Weights of a small transformer language model.
Size: MLP 1344 SwiGLU, 55.1M parameters.
Architecture: rotary positions, no biases in attention or MLP, untied embeddings, normalized queries and keys.
Training: 1173M tokens, 4475 steps.
Each number is 50 + 10 x the weight over its row's rms, rounded and kept within 0 to 99. Layers, rows and columns count from 0. The size before them is the row's rms in percent of the matrix's.

# up: layer 3 MLP up, 1344x512, rms 0.0302, rows 84-101, columns 384-511
# down: layer 3 MLP down (transposed), 1344x512, rms 0.029, rows 84-101, columns 384-511
# gate: layer 3 MLP gate, 1344x512, rms 0.0309, rows 85-102, columns 384-511
up84 090:44 56 42 47 36 46 52 53 56 57 48 51 23 37 43 49 42 32 47 40 39 51 52 68 51 43 47 54 50 45 61 43 45 33 46 40 64 63 55 59 49 47 37 32 50 65 35 43 45 63 40 56 48 55 50 41 51 38 47 39 56 50 67 42 42 59 60 53 40 50 38 42 35 51 66 52 40 69 52 51 32 56 46 51 73 44 40 62 57 41 61 67 66 66 45 42 60 66 36 62 39 30 61 45 62 43 37 57 56 56 55 53 32 51 49 44 41 55 42 70 35 62 60 46 47 48 74 50
down84 096:63 43 47 47 37 49 52 62 54 49 50 51 44 39 55 44 49 57 55 43 17 57 48 48 55 53 38 53 46 44 66 56 43 48 52 57 50 61 57 48 49 50 48 54 47 43 53 55 49 61 55 52 68 53 51 45 52 39 58 56 64 45 63 47 46 45 49 54 43 47 34 44 46 48 46 50 34 99 44 41 51 40 42 67 51 47 51 68 45 54 55 58 45 99 45 49 51 63 52 45 53 48 38 45 56 46 43 50 53 47 49 46 44 62 49 60 57 57 35 63 38 52 60 45 63 49 64 42
gate85 124:48 28 31 47 54 54 47 38 56 42 40 55 63 34 48 46 45 48 46 42 37 28 58 52 59 48 49 57 43 55 53 38 79 32 46 41 71 64 40 47 52 53 42 44 49 57 24 36 54 37 62 55 54 53 62 41 32 60 46 49 53 57 51 62 59 55 52 56 43 59 33 42 58 49 40 70 47 43 54 51 45 51 52 54 54 59 60 51 48 58 48 53 57 60 70 50 52 50 43 36 42 58 69 58 52 41 53 52 50 41 50 58 57 52 48 44 51 66 53 49 69 69 43 64 58 30 61 38
up85 120:53 54 48 61 50 44 49 46 40 47 55 42 47 43 63 46 62 34 50 63 66 33 52 58 46 41 58 51 55 51 56 52 32 50 46 46 52 50 73 51 49 65 54 50 41 33 51 56 47 47 34 50 53 25 38 53 48 66 54 37 52 56 43 41 43 34 47 39 48 50 44 64 27 42 56 34 44 34 42 49 41 45 50 33 46 52 44 55 61 33 55 49 52 42 48 52 62 50 56 64 46 44 53 56 47 57 58 44 59 51 40 35 48 43 43 53 61 41 38 31 51 30 49 38 49 74 56 48
down85 109:50 48 42 71 45 44 53 53 44 52 58 40 52 35 64 64 51 33 58 58 73 25 38 57 57 45 57 54 45 52 61 50 63 34 55 49 66 48 46 53 37 65 44 47 50 68 43 51 48 30 43 49 41 34 53 52 56 70 47 55 52 60 49 47 47 46 45 51 42 56 54 63 50 56 58 60 47 25 46 33 36 66 38 43 47 56 52 55 48 46 51 48 37 42 47 44 49 44 56 59 52 49 60 53 33 69 61 58 44 50 45 49 29 49 53 50 63 51 24 53 45 56 44 41 56 58 54 44
gate86 092:64 56 48 40 55 42 47 41 52 58 54 41 39 61 42 33 59 64 53 59 45 33 49 61 35 43 60 53 48 41 36 42 39 71 42 38 40 43 48 63 61 57 59 58 35 35 36 36 52 52 53 63 25 62 47 48 63 22 62 33 40 52 31 61 45 51 42 50 61 60 50 49 48 59 67 50 51 50 60 57 59 35 65 50 54 52 46 49 44 42 53 70 58 49 37 49 53 36 43 57 45 71 57 47 52 45 44 40 49 56 50 53 61 40 37 55 59 45 47 60 41 43 30 43 40 53 44 54
up86 092:66 34 60 55 49 53 53 55 54 54 26 48 36 48 42 58 47 68 58 44 54 38 53 25 52 43 67 67 50 49 42 47 59 44 44 47 61 55 47 50 28 62 49 45 50 30 52 34 49 52 47 61 55 42 63 48 42 43 48 52 53 32 49 52 34 51 48 41 40 45 48 46 39 39 61 41 65 62 57 51 60 45 49 40 37 25 48 68 56 47 46 53 44 57 46 59 45 51 34 60 53 81 62 47 59 37 51 44 64 45 43 56 57 58 52 47 51 35 47 58 57 65 62 35 46 39 59 44
down86 092:53 52 63 33 50 49 63 54 40 38 60 51 48 33 58 52 44 54 54 41 41 29 47 54 44 47 64 63 64 53 44 37 68 63 48 48 57 59 40 57 46 45 61 61 40 59 54 49 65 62 54 63 30 32 48 49 55 59 60 57 54 51 49 58 56 52 42 46 47 34 49 62 64 58 58 51 39 31 48 39 42 51 51 29 56 66 42 48 55 53 39 34 53 83 38 36 57 40 56 57 48 68 44 55 45 35 57 57 40 49 46 48 64 60 59 49 43 66 53 37 59 32 40 54 44 40 59 72
gate87 102:33 48 68 54 65 31 29 58 61 55 25 50 51 46 46 69 61 39 42 56 49 34 63 70 54 56 61 58 56 61 48 59 40 58 38 47 49 67 50 55 41 37 57 48 39 53 45 50 53 48 46 43 49 45 50 60 44 47 40 42 29 48 35 79 49 43 54 45 60 71 40 69 40 45 44 50 47 39 51 60 39 63 32 49 42 43 34 53 64 53 50 70 50 36 67 49 50 54 65 56 45 45 63 54 60 41 46 45 63 46 42 59 53 44 55 53 52 69 58 44 58 43 53 52 44 43 47 57
up87 097:63 52 35 56 42 45 46 46 37 48 60 54 59 57 46 32 45 62 59 41 65 73 50 61 53 47 51 45 60 42 41 32 60 40 63 60 42 30 49 44 56 62 47 53 63 56 55 44 67 50 66 78 56 58 55 35 66 53 49 49 67 59 54 40 41 46 62 57 42 40 69 50 59 49 64 53 53 44 53 38 60 43 53 49 50 47 61 52 43 45 61 34 59 40 55 33 38 49 42 44 50 54 41 46 49 47 68 48 39 64 51 50 50 49 44 46 38 45 46 59 56 67 55 50 40 29 43 44
down87 105:64 60 45 52 48 46 41 45 40 44 47 40 59 66 44 40 56 42 48 46 92 56 56 65 47 57 58 49 61 40 32 32 49 38 63 57 40 47 51 45 45 60 46 40 53 49 52 63 72 45 50 50 62 50 56 39 58 55 48 54 57 52 50 42 49 56 57 50 54 48 68 42 60 42 47 67 48 12 37 41 47 44 47 55 45 37 72 67 59 56 65 53 47 08 56 25 52 33 44 45 52 45 45 53 49 48 62 43 52 67 47 62 35 38 45 47 52 57 47 50 53 52 55 55 42 41 46 53
gate88 110:43 65 41 58 31 53 40 53 50 45 45 55 49 36 51 56 54 58 44 52 42 45 46 69 29 57 57 61 60 51 38 40 49 43 65 41 49 58 45 51 42 42 58 64 33 54 49 45 71 56 43 51 55 56 65 48 51 44 61 57 60 44 66 49 39 59 58 29 40 61 73 42 53 59 64 39 60 50 52 43 45 45 20 45 39 21 46 55 59 52 48 56 54 35 68 53 39 62 38 45 62 55 50 54 45 37 57 51 53 49 57 52 50 42 57 58 51 67 49 42 49 59 35 53 36 51 47 51
up88 114:45 32 66 50 63 42 50 52 52 41 59 52 66 64 61 49 49 47 74 46 64 54 57 53 70 47 44 43 41 49 48 50 58 62 35 53 51 38 65 48 61 63 38 41 71 47 56 49 50 42 58 54 43 51 33 50 65 55 30 53 38 64 27 47 54 32 39 63 63 50 33 47 66 58 41 47 41 38 40 59 49 46 70 54 57 53 46 40 56 47 59 41 52 45 41 51 50 53 61 57 28 50 56 61 46 37 50 39 42 52 37 52 44 54 58 33 47 38 59 50 53 41 61 43 49 39 49 58
down88 109:46 40 60 49 68 54 38 58 43 50 48 57 50 54 56 38 43 59 62 49 65 49 52 54 53 54 52 46 50 46 49 45 54 64 39 45 38 42 58 29 46 61 47 49 61 52 53 49 49 47 64 59 51 66 39 66 67 58 31 53 49 68 43 43 60 49 42 49 49 53 50 45 53 56 43 56 52 34 48 62 48 44 44 54 49 38 56 51 52 50 59 39 46 00 35 49 45 66 60 46 38 61 47 57 54 41 53 60 35 60 33 50 60 47 61 41 46 30 51 54 57 63 54 53 57 30 60 69
gate89 105:45 40 62 48 49 35 52 69 35 40 56 50 44 40 49 44 46 65 54 58 41 38 68 64 39 55 49 57 38 39 44 52 43 44 38 54 40 56 66 45 53 54 38 55 54 48 72 45 45 41 58 51 51 33 64 38 44 53 39 54 59 63 55 54 33 45 49 52 38 57 60 31 59 36 44 42 46 48 46 51 61 51 41 30 47 60 63 51 69 48 76 49 49 37 58 46 40 49 61 74 42 66 48 67 59 56 53 60 46 44 41 65 61 44 38 53 35 60 38 60 54 50 30 54 57 43 75 53
up89 105:39 41 41 47 41 72 44 67 57 49 51 41 63 68 49 71 35 54 36 43 47 30 38 40 58 52 45 52 50 54 56 37 53 51 49 50 58 51 52 37 45 50 38 43 38 50 51 47 55 54 52 60 53 47 61 65 50 54 53 57 58 52 67 65 55 33 64 54 34 40 49 44 47 30 46 60 48 53 62 59 55 42 48 56 53 55 55 68 51 47 52 28 42 44 51 44 30 51 50 43 50 78 46 50 52 47 39 36 48 55 38 48 48 52 75 53 37 75 40 40 53 55 35 80 44 55 36 52
down89 104:33 36 37 36 41 72 60 51 55 45 78 46 39 53 41 55 43 59 51 42 42 50 29 40 52 58 58 59 34 38 46 55 56 38 36 47 46 52 56 61 69 49 66 48 15 36 46 56 49 47 50 41 42 49 40 41 36 40 52 46 58 42 44 52 46 45 33 45 43 48 27 59 39 38 59 66 46 45 46 52 48 43 51 59 46 39 45 59 59 62 44 48 37 14 45 50 46 50 47 47 51 62 46 58 56 29 27 47 41 69 40 39 29 52 39 33 61 41 45 29 58 41 67 60 54 51 49 43
gate90 079:40 52 51 61 62 63 52 57 43 53 37 36 29 51 34 43 43 59 36 71 56 56 57 50 59 59 52 49 55 42 32 31 45 45 71 51 39 38 43 60 46 52 79 35 50 68 47 42 51 50 61 50 55 36 44 54 49 43 52 54 40 56 52 48 52 53 46 47 60 53 66 52 53 37 38 52 47 65 48 58 51 47 53 50 50 47 63 62 54 63 48 48 48 43 60 44 51 31 65 58 35 33 58 59 61 57 46 60 61 67 44 41 42 38 38 51 49 61 55 58 52 34 54 45 47 54 54 38
up90 078:54 46 66 43 44 53 44 54 47 44 42 42 38 40 53 45 45 47 61 50 58 57 38 54 41 60 57 47 52 49 32 46 48 44 42 46 28 57 56 60 48 74 50 56 60 50 48 58 41 62 52 75 51 55 49 95 27 49 53 61 36 77 66 46 65 59 67 45 58 53 49 51 59 40 55 42 61 61 35 51 58 47 45 44 59 47 59 51 60 66 49 79 47 36 48 45 47 39 49 46 47 56 69 53 65 59 50 45 28 59 43 60 47 57 48 34 30 52 61 51 60 42 56 64 55 61 33 53
down90 082:28 59 66 65 59 34 36 41 33 47 69 47 33 36 57 51 50 54 62 51 60 44 53 53 43 57 38 40 51 64 45 46 49 36 57 62 52 55 62 39 55 45 47 48 46 60 49 61 46 51 53 49 48 48 36 49 44 37 70 35 52 53 56 60 52 62 58 36 48 55 62 38 59 52 47 47 34 53 61 41 52 41 47 58 47 37 41 53 50 43 63 49 53 32 55 41 50 47 54 50 41 46 56 67 60 34 61 60 53 53 46 53 51 43 57 33 22 53 51 71 44 53 44 65 45 61 50 50
gate91 107:44 39 39 30 61 48 58 68 81 43 49 44 65 51 50 72 39 61 62 39 34 57 63 38 68 49 50 45 46 57 50 50 32 59 53 61 41 47 50 39 48 57 58 63 41 49 39 49 73 45 54 62 43 53 44 42 48 68 68 57 41 61 41 61 41 61 38 48 41 52 50 48 45 63 41 51 50 40 54 38 39 43 65 53 60 51 57 56 48 54 52 59 51 50 58 39 39 49 61 63 39 59 40 36 42 55 44 54 62 50 58 49 51 54 50 48 46 43 50 67 47 55 36 54 33 55 61 53
up91 102:67 29 53 35 72 54 50 56 70 56 48 52 56 58 44 47 57 49 47 43 56 60 60 41 44 53 39 59 44 60 55 69 47 48 63 40 53 69 46 48 57 48 36 58 50 45 29 31 53 52 38 55 54 61 72 57 36 56 48 72 47 70 48 63 54 58 50 33 33 49 54 48 43 54 44 60 33 51 42 42 40 39 69 54 59 41 61 64 34 49 54 50 54 58 58 51 46 51 53 54 55 68 55 44 51 60 62 42 66 51 57 39 53 40 41 57 50 40 43 69 55 55 43 41 41 50 80 46
down91 105:50 34 46 31 67 44 64 65 79 41 46 46 57 61 46 59 46 44 53 45 35 51 54 31 52 46 46 39 33 64 47 54 41 58 53 56 54 79 54 43 67 56 56 53 56 47 39 44 71 47 42 60 38 48 67 35 35 43 51 51 41 56 40 56 61 59 49 48 41 51 60 50 47 60 35 61 46 26 48 30 40 39 54 57 57 56 64 71 46 66 40 65 48 59 50 35 48 45 62 56 48 55 50 41 41 62 52 45 56 40 70 46 41 63 46 49 56 44 41 65 46 53 39 53 53 55 70 48
gate92 096:43 39 53 54 65 48 57 39 46 40 35 49 47 45 51 46 55 56 53 57 49 55 57 50 47 51 43 66 49 45 64 33 52 57 63 54 49 50 48 49 54 38 45 46 50 55 68 49 62 66 57 58 26 39 57 22 45 46 39 49 59 26 52 62 60 62 52 64 44 49 49 36 47 57 41 60 48 56 51 59 40 69 47 61 61 55 49 77 61 61 57 67 63 54 42 52 57 39 62 47 56 74 48 52 40 51 41 59 63 41 60 64 62 54 50 32 50 58 49 58 52 57 39 39 45 50 55 56
up92 097:49 48 45 54 65 58 54 52 51 44 57 43 43 50 55 46 48 47 54 53 38 49 67 64 68 49 65 43 59 53 47 50 55 59 37 49 42 48 65 56 43 55 66 45 44 60 46 49 54 44 55 49 46 47 45 60 46 51 42 52 52 59 64 38 43 50 55 60 49 44 49 42 33 35 58 64 56 32 36 57 45 49 45 33 42 45 45 67 51 45 53 63 50 52 52 66 76 52 43 41 57 43 55 50 46 47 60 50 50 47 43 49 49 72 43 55 56 58 29 51 63 56 46 39 57 33 39 47
down92 094:64 58 31 53 60 67 62 52 50 45 37 42 59 55 56 51 26 41 62 47 34 36 53 61 59 40 50 48 72 57 58 49 39 54 48 38 24 50 44 55 48 44 65 53 38 34 52 63 53 41 60 42 47 48 40 57 56 42 40 60 41 46 54 35 34 47 44 55 50 65 56 71 40 47 43 54 50 36 37 51 48 64 31 41 54 52 56 45 35 47 49 60 61 66 45 81 69 47 46 60 55 44 52 41 57 59 44 73 53 58 52 55 50 55 45 50 54 47 43 53 47 67 46 27 59 38 51 47
gate93 101:46 45 40 38 47 33 46 59 52 44 48 49 68 56 52 56 55 43 78 39 42 42 53 48 60 40 46 44 36 54 57 37 31 44 45 54 48 59 60 34 38 43 76 60 58 58 49 45 62 75 46 50 54 64 48 52 61 51 44 43 49 54 47 54 52 58 52 75 60 57 60 50 57 47 52 45 55 43 40 35 54 61 38 57 76 46 45 40 52 53 59 50 54 44 47 64 43 73 62 51 64 46 59 73 42 35 48 43 59 54 40 45 62 56 65 38 56 41 45 52 48 28 33 39 41 44 41 64
up93 099:41 47 34 49 46 54 63 57 47 54 39 57 55 52 46 47 48 34 66 56 56 41 54 53 58 39 44 70 51 52 56 44 32 64 53 55 46 69 40 43 52 37 70 46 33 47 47 34 44 62 37 34 52 62 58 47 54 45 46 45 46 43 55 65 51 52 73 58 53 54 58 35 53 39 46 48 42 58 55 33 41 61 54 34 66 27 51 49 39 38 48 42 65 54 37 47 40 54 53 57 70 38 67 65 33 48 43 46 52 53 55 42 56 62 41 31 56 47 39 49 43 34 46 27 51 49 52 62
down93 099:52 53 37 49 47 59 55 45 58 69 52 43 47 53 45 42 40 51 39 54 45 52 64 46 39 50 41 54 48 46 39 41 53 47 46 52 67 56 58 63 45 47 40 44 43 34 31 54 43 35 41 53 37 32 36 55 50 59 56 67 44 34 69 66 54 41 55 35 42 53 43 42 45 55 45 59 46 80 41 63 45 38 58 37 20 53 56 63 56 46 36 53 43 67 45 43 49 29 69 53 50 48 43 50 44 58 48 51 43 58 74 56 54 64 46 39 43 55 30 62 53 68 64 33 36 55 54 57
gate94 101:32 39 44 53 46 47 39 52 41 45 65 51 56 70 58 41 60 59 40 48 52 59 51 61 57 46 65 48 51 52 36 49 44 59 41 50 38 45 43 43 33 55 54 55 52 46 39 38 64 55 27 48 46 46 36 46 31 38 58 49 56 34 55 57 43 44 51 62 60 58 69 50 46 51 61 54 70 46 45 48 53 41 47 59 45 43 31 64 58 42 40 31 50 40 61 52 44 59 57 39 63 23 53 37 64 50 46 37 63 63 36 55 45 38 54 50 58 58 48 63 50 37 28 37 52 34 52 66
up94 100:60 50 41 58 42 53 55 59 49 28 69 31 31 73 54 45 57 46 46 58 43 45 59 31 50 53 54 55 34 45 57 53 53 55 50 44 44 40 39 57 53 63 49 58 48 56 28 42 58 45 53 36 49 51 58 52 27 39 59 43 58 55 65 61 68 62 46 60 55 43 42 51 47 57 56 56 60 55 58 52 50 40 42 49 49 38 45 53 52 39 37 58 34 55 62 55 41 47 56 41 70 28 55 36 70 65 43 39 68 48 38 44 58 64 54 42 46 53 46 61 38 59 39 54 47 58 56 55
down94 099:55 49 58 50 46 53 38 57 69 25 55 61 23 55 56 43 50 55 52 43 03 39 51 45 50 48 47 63 53 54 62 56 59 59 60 46 42 45 44 54 59 61 53 51 63 49 40 43 52 67 65 41 44 49 58 75 43 49 46 55 57 48 57 58 55 55 34 53 51 37 58 50 50 38 28 42 58 51 50 51 51 64 42 47 42 50 37 53 31 53 51 61 47 62 60 56 39 41 70 40 67 48 57 27 56 67 52 53 64 40 53 30 48 67 61 45 50 56 49 43 35 44 32 53 58 64 47 50
gate95 090:49 48 59 73 37 39 48 50 52 31 48 46 58 43 54 53 45 52 44 36 38 60 73 53 45 43 44 55 47 51 51 58 50 49 50 58 35 44 60 46 40 29 44 43 50 46 45 47 59 43 74 52 57 46 43 35 39 57 43 32 48 49 48 44 52 52 43 53 58 63 20 56 49 58 40 50 52 45 53 52 56 42 66 46 43 71 39 43 64 36 36 58 46 27 41 47 34 44 43 51 59 33 47 60 59 58 70 46 39 53 39 57 55 59 36 29 37 44 59 61 59 42 58 41 58 46 47 68
up95 091:68 61 58 57 52 29 54 38 45 51 46 48 53 55 51 44 74 48 51 59 41 44 66 51 61 43 36 37 44 63 57 44 56 45 30 48 50 70 62 47 55 50 30 37 51 56 43 57 58 48 47 51 36 49 51 31 56 63 65 55 58 55 47 40 25 61 52 40 44 49 53 57 38 39 44 64 68 53 58 48 62 58 66 44 41 48 45 77 44 64 46 58 58 52 57 38 64 41 56 54 41 79 53 64 30 51 49 16 53 47 58 47 45 51 55 61 35 57 54 54 48 64 55 36 50 45 41 61
down95 091:45 56 55 50 48 45 38 47 32 66 59 30 34 58 41 51 57 41 40 56 35 47 55 42 51 40 49 50 38 53 54 55 50 56 56 42 43 36 54 59 56 41 39 49 53 54 55 49 48 61 49 66 45 50 51 57 61 57 48 62 48 62 40 54 46 37 38 67 47 41 56 49 48 34 70 49 59 48 36 54 52 46 56 62 66 59 43 59 65 55 71 63 65 38 28 44 60 42 45 43 38 54 44 57 60 56 51 64 55 34 42 26 50 56 45 47 34 49 50 29 29 51 38 38 46 52 52 40
gate96 108:65 59 52 33 41 54 48 66 65 55 46 64 63 53 46 43 47 32 44 48 47 50 60 55 51 51 51 56 68 55 42 51 32 49 46 57 48 42 36 26 53 60 41 67 50 71 57 55 48 52 48 49 36 71 51 42 46 58 50 48 50 68 52 49 33 45 44 52 69 74 38 44 55 49 47 57 50 64 58 44 47 64 58 33 35 36 58 63 67 54 54 58 64 65 62 46 51 45 69 57 57 59 59 36 42 59 44 43 48 35 60 48 69 51 42 35 59 70 50 45 38 59 33 66 53 38 45 50
up96 115:62 50 38 53 56 49 49 45 45 72 57 58 49 49 52 43 59 31 36 52 57 48 51 39 55 40 53 61 56 47 49 58 42 57 37 57 56 64 55 51 46 52 50 61 47 46 55 44 39 49 39 51 51 79 61 55 41 51 52 46 52 51 59 56 31 60 32 39 60 63 47 44 51 36 54 58 53 53 51 38 51 64 52 42 55 30 50 67 59 42 52 63 53 55 59 50 53 45 68 50 59 62 43 52 46 65 48 39 40 34 67 46 55 44 44 25 50 58 63 41 46 67 35 57 39 39 52 46
down96 107:51 63 52 41 55 48 49 57 53 60 49 72 48 47 58 51 45 47 47 29 54 43 52 55 51 52 52 69 73 44 53 56 50 50 58 46 53 55 61 53 59 47 43 82 46 56 48 56 34 48 29 40 58 63 51 47 53 46 65 46 66 59 60 45 40 58 45 41 54 53 39 36 45 37 35 53 38 57 51 50 54 53 68 39 56 41 62 46 53 41 56 44 58 99 57 58 55 52 42 59 53 47 44 56 57 71 51 46 53 41 68 49 62 54 38 36 50 50 64 46 40 56 36 57 45 51 56 42
gate97 105:70 37 39 51 60 49 50 51 57 50 44 38 46 57 43 62 48 65 39 47 45 49 50 50 47 43 46 56 41 53 35 63 50 33 30 40 63 50 44 44 32 47 47 27 55 64 48 35 54 54 61 60 45 38 49 52 51 43 55 41 47 38 69 39 55 55 40 36 63 58 52 58 66 38 50 62 54 48 43 60 61 41 33 58 54 52 46 64 43 39 55 65 43 49 58 40 44 58 40 49 56 53 60 44 64 46 48 46 65 52 36 53 55 36 24 45 50 44 60 47 55 44 48 57 61 41 55 51
up97 104:46 56 59 60 36 56 53 57 48 23 60 39 47 64 48 55 50 38 38 47 45 33 58 50 52 64 50 55 44 43 19 54 47 66 42 47 29 57 41 58 35 48 45 58 53 70 39 60 28 59 39 49 59 43 56 75 35 48 43 60 24 49 45 52 62 56 40 57 44 41 50 55 36 36 49 49 56 41 55 61 68 33 43 42 50 39 40 57 68 67 36 48 51 54 53 61 40 43 43 52 61 39 44 33 40 56 49 52 49 47 37 46 71 52 45 50 44 63 52 28 67 39 50 41 42 37 53 32
down97 104:43 56 35 46 43 42 44 43 44 66 55 40 41 36 57 44 66 54 59 47 69 54 31 54 46 42 47 47 61 53 64 58 52 47 58 58 48 24 54 61 54 45 43 58 37 39 66 59 35 56 46 50 51 43 51 37 64 51 44 59 57 52 48 33 41 39 37 60 53 49 61 45 44 38 56 46 58 24 47 64 55 55 49 48 39 53 58 45 45 45 43 46 50 00 41 49 39 56 57 41 55 42 38 45 46 57 46 57 45 55 46 50 43 41 53 34 56 48 58 59 46 65 62 39 49 61 34 47
gate98 103:64 48 69 52 45 63 45 53 60 57 63 43 42 53 43 47 28 52 46 69 50 41 43 48 73 49 68 37 59 61 60 46 42 67 39 55 55 41 48 48 58 36 37 37 55 61 39 56 66 44 44 45 58 62 44 55 66 56 60 38 47 58 49 59 58 60 47 53 57 56 53 36 42 49 40 49 54 47 50 47 63 53 54 64 54 36 38 61 66 63 47 56 48 54 58 58 63 71 44 43 50 28 50 42 65 35 58 49 63 54 47 43 71 48 47 65 55 45 44 54 62 61 40 56 45 53 52 48
up98 102:52 43 59 52 58 60 55 57 31 60 48 55 42 56 46 51 46 49 39 67 35 49 71 46 57 37 60 48 56 52 43 50 56 57 57 43 50 48 44 54 64 69 55 38 51 55 47 45 53 49 35 34 55 40 53 37 51 59 67 45 51 45 49 60 58 52 74 38 58 51 45 68 29 52 30 54 64 56 48 62 53 48 63 60 64 43 46 72 61 48 57 37 44 59 55 56 54 52 62 62 44 81 44 53 48 47 43 45 60 70 60 54 71 52 24 38 43 42 35 48 35 74 45 49 60 44 48 44
down98 101:42 45 60 48 44 50 50 63 47 62 55 52 56 65 55 45 45 71 51 44 47 34 61 45 44 67 42 64 44 49 48 49 43 46 61 38 54 49 58 54 59 46 79 43 49 41 49 35 32 42 30 50 54 61 52 63 47 59 70 55 53 40 55 37 65 55 59 48 51 60 41 52 46 37 41 50 48 72 44 45 38 42 34 41 48 61 47 48 65 33 51 43 42 64 44 65 50 46 48 41 54 58 47 61 52 53 45 45 48 52 48 58 44 40 44 51 52 58 40 38 55 46 46 46 46 49 52 33
gate99 084:47 46 42 54 61 51 52 50 56 58 70 55 50 36 53 44 63 55 64 55 50 52 44 48 43 49 53 50 74 58 43 46 42 52 32 47 67 43 60 63 40 34 58 49 57 47 44 62 64 58 43 40 30 54 41 40 41 35 40 53 44 58 56 53 48 62 43 52 67 58 53 28 36 48 42 49 47 58 44 37 40 48 68 51 39 31 43 49 63 53 47 28 49 59 46 47 54 49 57 67 46 39 43 53 34 60 51 72 54 53 44 45 27 46 46 49 45 53 51 52 35 35 52 43 48 52 56 46
up99 083:41 65 54 46 52 56 34 44 69 58 60 50 44 40 54 47 58 58 48 57 61 48 32 62 62 55 48 36 67 43 51 49 12 45 43 53 42 47 44 55 44 42 62 36 65 47 50 60 48 41 42 64 46 40 37 57 68 39 46 33 29 42 68 69 75 67 41 41 61 41 49 53 33 52 60 48 60 67 39 38 47 69 51 48 40 47 54 68 32 56 51 57 35 48 43 42 45 49 48 58 50 69 39 41 37 58 62 41 68 47 34 45 59 51 32 48 57 54 55 62 48 41 59 56 64 60 55 53
down99 082:61 38 32 51 53 38 44 35 56 63 41 47 52 58 46 46 42 48 47 40 53 33 68 49 50 46 53 61 69 39 47 54 69 43 56 38 51 47 46 45 56 54 55 38 39 38 62 48 43 58 63 42 54 47 41 41 32 44 61 28 53 34 50 46 48 44 53 50 55 42 48 60 52 52 63 65 49 34 62 56 50 45 66 51 54 43 44 61 64 47 46 77 51 59 38 48 56 46 46 48 56 55 57 40 59 56 30 48 51 59 79 56 49 41 46 52 53 58 59 55 52 36 43 59 30 46 63 52
gate100 080:61 44 38 42 45 64 48 61 59 68 58 53 55 59 50 44 46 40 66 32 44 50 55 51 45 53 54 58 22 38 50 52 47 47 49 41 45 56 57 56 57 58 50 50 51 45 42 49 57 39 51 56 52 53 52 42 62 47 55 37 56 51 44 56 50 47 62 46 42 23 49 64 42 53 64 46 61 63 43 39 48 22 54 53 50 62 47 17 31 53 27 37 62 50 54 35 69 41 60 46 73 55 43 63 48 56 55 49 41 31 50 50 35 45 42 21 41 46 36 54 53 62 47 47 40 37 66 40
up100 086:58 50 48 48 67 41 23 40 69 50 39 63 34 48 45 62 49 43 54 35 36 32 45 54 49 66 46 67 44 59 46 53 51 42 54 43 49 46 51 56 60 47 40 46 63 56 62 35 49 50 49 41 53 52 62 39 65 48 54 39 54 71 55 65 56 31 37 47 61 34 58 62 29 37 52 64 57 36 51 34 46 33 53 50 55 73 47 36 40 43 57 52 59 41 66 48 57 54 56 51 63 51 54 61 61 43 49 48 63 55 52 43 36 54 30 11 42 59 58 45 46 60 36 48 54 31 39 59
down100 085:72 48 49 49 47 53 41 65 46 71 63 56 62 61 64 53 53 53 46 45 26 57 47 57 59 50 47 48 42 46 51 64 55 35 60 47 48 37 61 45 67 63 59 48 70 52 51 63 55 53 53 58 53 48 62 43 69 42 60 54 50 51 26 60 55 53 68 50 55 37 50 65 60 50 51 47 47 50 41 46 48 34 62 47 58 56 53 39 47 51 36 31 48 42 54 47 65 62 76 42 53 70 47 53 52 53 66 48 45 46 46 50 43 54 45 41 34 56 37 42 54 61 48 38 45 56 53 35
gate101 104:50 45 49 40 66 66 52 51 45 61 60 54 44 60 61 46 54 55 47 48 50 38 59 57 55 54 64 50 55 47 35 72 51 53 53 38 55 54 46 39 60 56 43 69 60 40 41 41 40 62 22 36 45 76 70 50 37 39 46 45 49 49 46 41 68 61 54 44 55 61 47 45 51 54 37 43 43 33 45 50 45 46 53 46 39 32 46 56 35 46 41 51 49 57 57 54 47 37 56 50 46 44 50 50 53 69 69 41 48 54 55 40 57 43 38 49 57 41 57 53 41 54 49 41 62 43 77 50
up101 111:45 61 45 72 36 49 70 36 56 43 58 22 46 29 51 52 51 44 51 40 48 53 41 36 46 66 29 62 34 40 55 59 47 44 46 52 54 80 41 54 59 48 63 45 59 40 48 49 41 63 49 45 45 18 50 65 48 52 49 59 41 45 70 36 45 55 44 43 34 45 37 54 60 29 54 51 51 74 57 51 51 52 52 45 65 49 51 53 40 53 43 40 51 55 35 41 52 50 38 44 65 46 50 46 41 59 30 59 63 47 46 41 37 55 53 59 23 49 20 39 60 51 54 55 63 71 37 50
down101 109:47 45 47 41 39 28 46 57 52 45 37 36 61 28 34 44 51 51 54 53 36 67 44 60 58 58 41 59 36 40 57 27 44 68 44 51 52 53 54 55 35 53 54 37 49 51 73 59 67 52 78 63 62 19 47 50 54 52 48 56 61 54 45 51 43 43 45 60 38 47 50 64 30 36 61 68 62 65 66 48 62 48 55 49 55 74 47 48 56 52 58 66 53 74 52 41 52 59 53 59 53 55 51 61 58 33 47 47 45 39 40 60 43 56 53 42 40 54 48 44 65 40 45 53 43 51 43 42
gate102 082:20 52 47 27 56 60 46 57 52 61 61 55 68 53 53 40 66 68 50 39 58 43 39 51 52 52 58 61 44 55 46 40 50 43 43 71 66 45 47 44 24 53 41 49 55 50 58 46 65 38 67 54 43 46 34 33 50 47 39 46 57 50 44 50 39 48 42 60 36 60 48 57 49 58 53 62 43 56 35 40 48 42 56 64 47 36 48 39 35 48 54 37 63 52 40 50 62 52 58 59 52 41 34 52 62 36 58 74 48 63 43 46 44 47 54 28 54 59 56 42 63 22 48 51 63 50 57 56